Weights of a small transformer language model.
Size: 9 layers, width 512, vocabulary 18652.
Architecture: LayerNorm before each block, learned positions, tied embeddings.
Training: a variant of SOAP for these matrices, 773M tokens, 6013 steps.
Each number is 500 + 40 x the weight over its row's rms, rounded and kept within 0 to 999. Layers, rows and columns count from 0. Numbers have three digits each. The size before them is the row's rms in percent of the matrix's.

# v: layer 4 attention value, 512x512, rms 0.0233, rows 220-234, columns 256-319
# o: layer 4 attention output (transposed), 512x512, rms 0.0289, rows 220-233, columns 256-319
# q: layer 4 attention query, 512x512, rms 0.0233, rows 224-255, columns 256-319
# k: layer 4 attention key, 512x512, rms 0.0233, rows 224-255, columns 256-319
v220 121:537510396479527483490484489566520511513445501496542465486458586484536437430449443523451507517520461542461464538475475562510468504570527499472456560473473551452495470507482467536561412557524498
o220 121:504494523458525454490531445459456553486531490481549488513511529474494486484571551533496521517564533499476489475561489507438465526501470472537576501483497483493493463554533511445505476400454476
v221 121:488501532537489552471558479531510454484440435434495520536531563511496425535422510522567514518475463505462448532513527402511531494523427490500485518475474492489482523484517447508481554500542484
o221 125:509517547431452531569530526500477522481487540521474531472493457519463528442530532436570526519509483467455497511454499478433529539515525477496461550512534514419480476498468462546495512461486497
v222 127:525526463456478425448524541518498471516495514418512536505471415461418541502468483462529497485490521522470546496480495435480416463538551466461507520417523529556567504427494485568450464519557514
o222 130:439443508523523474489444471509522489474486449530456490460535541529517511375471522519498490495523531518438488546420482496501527502464464449487529497493505416427593483463533496470553456467459520
v223 134:537491465475508521461445513583514458468539580436484523521441555544458471491591486465543539469555514511472483460513487544458502491470461543440437501494504449534523442446476497426501532537515523
o223 128:489506544589531522548521505466553469564430502474485518491499491546419549497504481505554506538517474467547522463480472477453444508517587570530536446454564526565498533442504521419434463408497514
q224 086:465467563496533510472547507553449530508512433499447525594382424533371472483491569484501455456539572505497564495499463505610441560552498512495533503513414501500540483475554535550450466494473468
k224 096:481518539472511486499607469534528470544544446480442513456476535538550456510502465463468465496493570491525447484569522471503441466474471505462557507495560470456524448534572499515503492461449526
q225 080:534466463424394469516498517520542566506509457517493567533529438437427478474462433517529540439463473502561441532505429509479432497555485546560573591463443425546519487491552502466580568550491545
k225 083:495475409496492521492527537500509478488426451504497460509520511439497436482568575491499510449542469588517490467454570488431503516484509519453473559508496476530472500460513432453458471485516552
q226 080:477408487444480482577461408497422541427534451483510497524517510507552563530451519538487540548510569544540508531482413473569531522496507531504553511491546541441500528507517456545528539536534470
k226 084:530531529466492506539445460538490583438554479512533551585506498562508465519483400428545472477550466454484488508491515455553495433453530416528495544444456499464437560523515518437412546507505524
q227 084:488526538419428481466555522485447482478476511532459482492567534481564497526508429493469503498492462470441498465515523555509457537527455505558489514464515496496487481577561437508411521526561519
k227 083:483536467504494534493518539518488417458476507507434468511503442535442489497467426460480487465419493427552444518564492534565504557467470490502451592497529496515503487489521545460488491493498461
q228 080:548510504543498446489493580497489423545549507466516554533429538485481456496534431490509541598457506469456501504551467474477504528532463512540449480492428487576454382474530558503469483476545447
k228 090:549547468460491435430541572492477503520465467446458490486541492446551529444450450468459486538455468462478501525491482491513504482550367481565486513460495542536384516488471508493432568553500430
q229 082:499537435470521513468463486517465470475471523520472523430549507452497372460510533428542508465511456512415511502576537546448486517535529526504517470462536505522512433525464448486537539541526479
k229 083:526526524569544517491453475547543475433501481481465543471486495454461502527573553505423547508479533516513455551503506508478492551467537497485484472487482471496506519496475580439513478534506427
q230 084:486523508463576453395515498496475472519550539572539524525461541504439512492537473497511431588477491471418477449477507499490529592425539525501536488487442482485487550508540569587501614494559388
k230 091:523451516507542506372494550490487500502530488491487507480493456447485532476510534494464426503419471480510487557528443507529497504501450569507472535497578475485431497494545498475498502487494517
q231 088:510479483508531503482545510536499520559559543492563487487447490483441488483479563510490438451534483488526568500562497437511531550473536512486397460530459517500438465489501522467506553474554484
k231 094:544548478439500532479566511472478553489539532544511562473465522493504500505451458468490472510449515490512533448474441504450518527487431487542521550551520504432485468461555522503427476446490496
q232 084:461453595470495515544512521469552498508549566609531523505487502441529540592512515460463504510521524464555493533444441508524571486481497469480427528511427569506504497484483464449528452540505482
k232 090:488621516473450498458499560482483579489460532523509485506529509500498487459481583458521497491559526477471510442473543489512522530505485441482443464523453570498497496546435558511503558499530512
q233 089:510459519589473495531465426494521516529458568527438496494449495493488473462512504578479534484501488494426526490524492511568549548546462539512427533516423531466554552504481476498549529484499514
k233 093:540480523461510474478493467473576437431518481406444472566504526484539489511482494510517562474450481471513474482517521449458513528551483549528455528480532580515557514463559517536467514473434454
q234 085:579533444478475510478386495400455468531480512443521471460555538445491554469491486571546569463513456531533525510495555438487454519588529459540418479448490528483466493517503533480503497398449481
k234 087:523470582444468482483492480486534480528482466496567440538529485458480448506559505446447533466498481531533495482514516512465539586527486488457456520535446492509515531521460553381541543460485501
q235 083:501499483580510518448468507456449472473543592484513474528498460527496449579495463560473534483434454535546563500476544475534450502471542507542503536499485524459508489488492567510496470455499511
k235 086:546480553510505470572508563503464539504515474510558529453538539440474478515470449564537466498457472463470473490492539562482471525536450512558554582555483514508513470514477531502533524562530471
q236 085:503532488510443513489454488537502477522557575466526528508502500589533516444430518521442473477484446505464469465497465473507498543521519476505523451470498521470523460531488421549417487556537389
k236 088:547406470444472522441481560549489481447534527403438482549505608574566514430506515454541475518432457446493499549504474507507532512571512440558540485456511540448442483486475537559533454520480451
q237 084:545530496490511466486401533525455432484481555501478499503562536457644526480499513476479520484553525442566457521473505494533459482452511517440521414545480467484511493494550466536411524521501505
k237 090:476462511508457467467510524470538488468499516451566503503489424508528504537482499454410482491550575525492446489511497441548538479459535493506445521472548466454494502526491526526473500502490497
q238 087:373538535486555450527528412458501454435515542439522440465443495459448394525411500514525470524497449599491516539493551517536539488496498500578545503518523527542502481501526489514487614549438422
k238 088:550450489437525561398495457509457548533468473489473438494422542488549492512458475500493469456532555489539525459465591466520446484550463404574527467505544506515514514407555500513510561530431444
q239 094:496496479451467533418538529498501544480439412515586510496440485432514487439517583479519480521541518557476440454493560504532506554518469502538487479481498466515497601479526505475502543445447486
k239 097:529480517578512522445522519545475586515507445500424488463535468500470523541471482568460485537545516535537464485508529558497541489525571580467508533517544419491488486454468443443584488493430501
q240 085:522532432557481544510481533506519402472569471506508465520449491474467478550549511530543558506559475462454505540537463534520522481495543502577509548484459455450520540507457500498505539491460449
k240 087:449497446501495499532508506539558523563556465569537496495446511425457490442516497505504533536505536468549463498531527550519487494478458463511574499521502542478545571470443441459461537485500527
q241 088:511500487489464491480506560472530408498506484481520470476513476444562551522498504465534541487525498500564473473450471515410482421540473490497548553503467436573479491523511446551528432496502529
k241 094:497510586544472445524520498512542487443572515528570493519515457389520500495516485471483604519543545558494486461466507494451450483486449451425501483453428496482432514508535461478529516442530523
q242 085:475441500569494529391510523484524451548475536486558536402492473460459509518462497539514529509456487435497491432553469546522527521536495472476476544465512446457492538486499476467480512466567490
k242 086:475453460510509521491516492495503567477434383470539542497482533481482540535433473569480503552453426477510535523484482585489514503452464540474549498525460509465539504519474458506442466482502413
q243 087:512556526464448484473459527417436512531532502540481501462543561464511449471482520558514484546490444529456553406479521563507518511507508507444471531508536549487463483527495475530437527468542469
k243 091:542471474520491521512501541505471491579570525491518530508460526481534499505504473484481463511464470519498447510439438504479586466535458484534489506514508541460468503444472628491528477520555446
q244 086:507453567445462442416556485520461515476526528453516433554526518519548485523448510566450525518499474562482565480456456466520552530433563469570509499486458445495495550476569534506507499409521542
k244 088:505443485497543494412523478503491569515561527519592478543475517514550524472455464523477496506433439436494492471514535472415443422533456496528417529537578489494447500523495461540467506540551465
q245 084:487520476554517523400561461527430530512522557521525533476481475536508494488535482480534459484426551480518535470503518459513427452513503588494547504492463501471494457464480458505531491483508455
k245 085:484474570523450489470447456477471588521548526544409525492456478541478524493558421372474555487492499520532514518505473395496506465514459408504501517548488519454509488478555480492471487441525509
q246 089:552572477553512548488463538458468495526488501594485542463536510523553467487448465489525511534558494514582546549448448507511477544538440471532587437578552493497448493542522529495516487474416514
k246 088:497445538455594517530481474513512542507500575467445455549547531493520463501478501448487529492459494477539481477471498513434546468488473458543552476503550440392455552487495540468537492495446511
q247 087:503505496520489483555435491526477488495514422475489464549455463568510510526507525532499455496448450565535557569476517410515490484505544448458528494535568463545507478466428448508483468483427528
k247 088:507557581417525473542542537515514446458455462474475540516546546510568513536558533514517487511566481513483501495461534558544484501548434553475568507511443469520522494514519514467445516495560510
q248 085:448547486511495513467500498510535557491464480511503508520547471508483461545509531537493462487495540518544475488447538524519523461465442517483491474528490454547428535540522521481466600497449468
k248 085:420461426550576486539536487484580520434553514538439528496475545483486508560578535476558472485507469491579510478479543599520513507494477490477499526495498484513480503494468527589443523451484489
q249 079:504589493498497439525512504445518554508476484491553500472473535504457424489446376442517487509499453473475477516537459484475438443474509553479475528526504535582440514526530469381481542504429523
k249 085:522475488526496512485515477535514566491472564575519518497499537490516617450490485483498516521483466507506474512445441456443548545543501553519476473549466544597508474495512514541490509442506507
q250 083:471492466482479486506456471534468484455434620465445523583496516527507531607470469476513511513464486447439508538482500545461490548567507481500475508481546526497481532461527506469480566511551502
k250 083:505516423539550492477446483551479474449558494533485424499546519510501472517411490494437507438503495504482498476493502501498563544493530443467497555513479543519453467525497498404498498469493487
q251 084:538459497568552441524547533516524508531461507453481479462462471502461505522489531504507491508550470544487456419451524514559530457474488409460443552500501524440534532569517457440528523480429479
k251 085:440494543520452467497509530550565533512518509510546409545452477452526470511457484461474554452459542535510478553462577465492570531479510511506450543442518482438530524527516462465528527520488532
q252 081:451566520471442530487458462541494570500513500495517448485511523465470559517453499467495481517462482484439449446534503468504479548527512464454494481522435518505475532532538454519487547503484496
k252 083:404557416499478487548475539460457520497535502512534486527499467527482527497471516457445530521529547405597479449535520495518485517561525566379407514507500515515488483497449527519552466535538489
q253 080:488493454439418476544493470494493516534525453535493457519504504606479462464425473548512465505495477514532540540432475474493496437531490567482459459524589501466447462501489523464478486494518446
k253 086:491525543562490525611516484515485490514541476517494504492497504500481501461510528530459517515532519498469511445433555478496583392496534526510503481541512487512467480495512543490433586546457534
q254 083:536490493472472482468445500527495498491518544499519528509429555509437510464498476579453504556448499498509501550465479497419455524507473504484500482558480486555504539456506549459561571459527550
k254 088:435538436573525364488542452506497500518545546467466539449445595463380547441587601482391487537469550457535561386434542464504511484490499521494478569504538498525447519486490559555482462511470497
q255 085:443438476531458541443502489532554461516524547532519501413503550460509542501510490551505506460457487570448451499517463441497491557520498414447416553507496507475493476488521524590496516443462462
k255 090:493528533405482465527560466490533492432559474483522496512524464529440512473624540454548564476514521539450440441503431480503482505578494544513485494545477582434535520490471489578498488516520498
v224 090:538508499500526544499467492491442485403539588457474437530450473487529528548529494405479502519540495458535575502535509562550533518491524505551537528530582488494556540558565553531438497526527479
o224 082:520487505514530475507526549488552544514470443570504485539517520496558511456474506553614484541498540569514459517435565470520547466485456472521495466494446569533470454538472475465574511625461521
v225 094:567484469560495522453494473481480473443516574483471562499514513485551468522449423476478440529539550577455538535535508537468478489511488459514462513461527532552449565498476554545505550516443435
o225 084:423532514469516533463513494532515513557566443447511477544507513460458548562572649520469582493474518476591498508491506500537474512551533607456541506518504433428491477461485458464495513506581495
v226 092:490552449403430509496519491495483509496506429479466491483525464484464543482477564509458452497453506438519542453557496540453487489466484443523448519465544447518440516511539520423535465534515552
o226 081:482457524552529486465469434545532432480463582538459502455487543504465446508530467515475533458562527518487493518427573468557451488522464530480572472580459540452512479445529454525434580482559476
v227 090:497499518477473507513500503473489460516465483525506514561577519498560470464484494535485507514471496452557458549492531469455479532513484524565552530499433514513472475468530502498508555445494548
o227 092:490530468513512544516508533503532445524541480511450569477450481470447572466486525510470472542523439502503532472525462528484539521509517505502478471555505514516514493561443573521542512487463420
v228 093:484500504448501530429436490495539448604539528528472487434549592461465502503516511504527525537434568490533528452426452552498500468565501491530475550556467501514452471479460490505588442521517496
o228 086:520545550569503503525549439465521505459446538386601454530488463567541450550468506530575502468561491528487584537537520551467503450515595480484495495438523519429554528471526596549516486477522574
v229 088:491502498451550496544479572476520540508509487481542529548503504517490514489483594455460518522551463518524507422508461498412474509533513523554443512553555481499556418536483435533548457568513494
o229 081:507543495550492546476524495431449442541509565472437500518546466531490562518510457565511484440517516471480512493531527545588476468520499479431460508492459556498530510510524611569523567428529500
v230 089:492501533456485508552540552455453478524510439517503513555503392516542553562497544487498557567478547502506543541524544503503459507468458515569534527467503521506477526507482550522449451469551490
o230 083:473511457553529523483505554475600581439442554546603530518524557463498507500500467556517508497524523514545509472496528507476523491499535488539482466521492497534490493510554529435575500522497510
v231 087:469513463508534450485591510500467465523506551552544485472529466462568502535508521544532435458505478455503554588457461604580476443479479542548504539409541503486430569540418498428505563482464460
o231 080:474452489490447466455441477494501574429522470479443526491439497505482493517482484466450517505485552530498496428492496437524492461546530456465475453546454485512461530387593561576488483491539539
v232 095:446504540459519455495569519497447555414483533517534493478506448536518485479572522488481442504511490416541480481490575486514502559479565553574488443563540510444548511500512551456562502450501561
o232 082:547468487507470546516439481532457553475511494519493476497482552482466536515474517482529575437455452562463524466474481499479510494525483478468522539475526545585457487399561474469462518540473518
v233 091:499443508508536457532498575484527537438454494485552549452475503517510565472514491488497542461480492487534556463548570524544488451549456491494514487509519494559488596549480416579511428478455544
o233 083:436499492501522497533465537470512452578598520541399526515531575440502443485498499483530486561565425462463506500509437499545515570433521542487466552514435532460537405475477625445522546473563505
v234 090:441496485513417505519420482526493494461430513427486449601513486524544489466479535472500453514525514470476497520543475476513465490486624479484528482482517477507499489493550437497488459497542506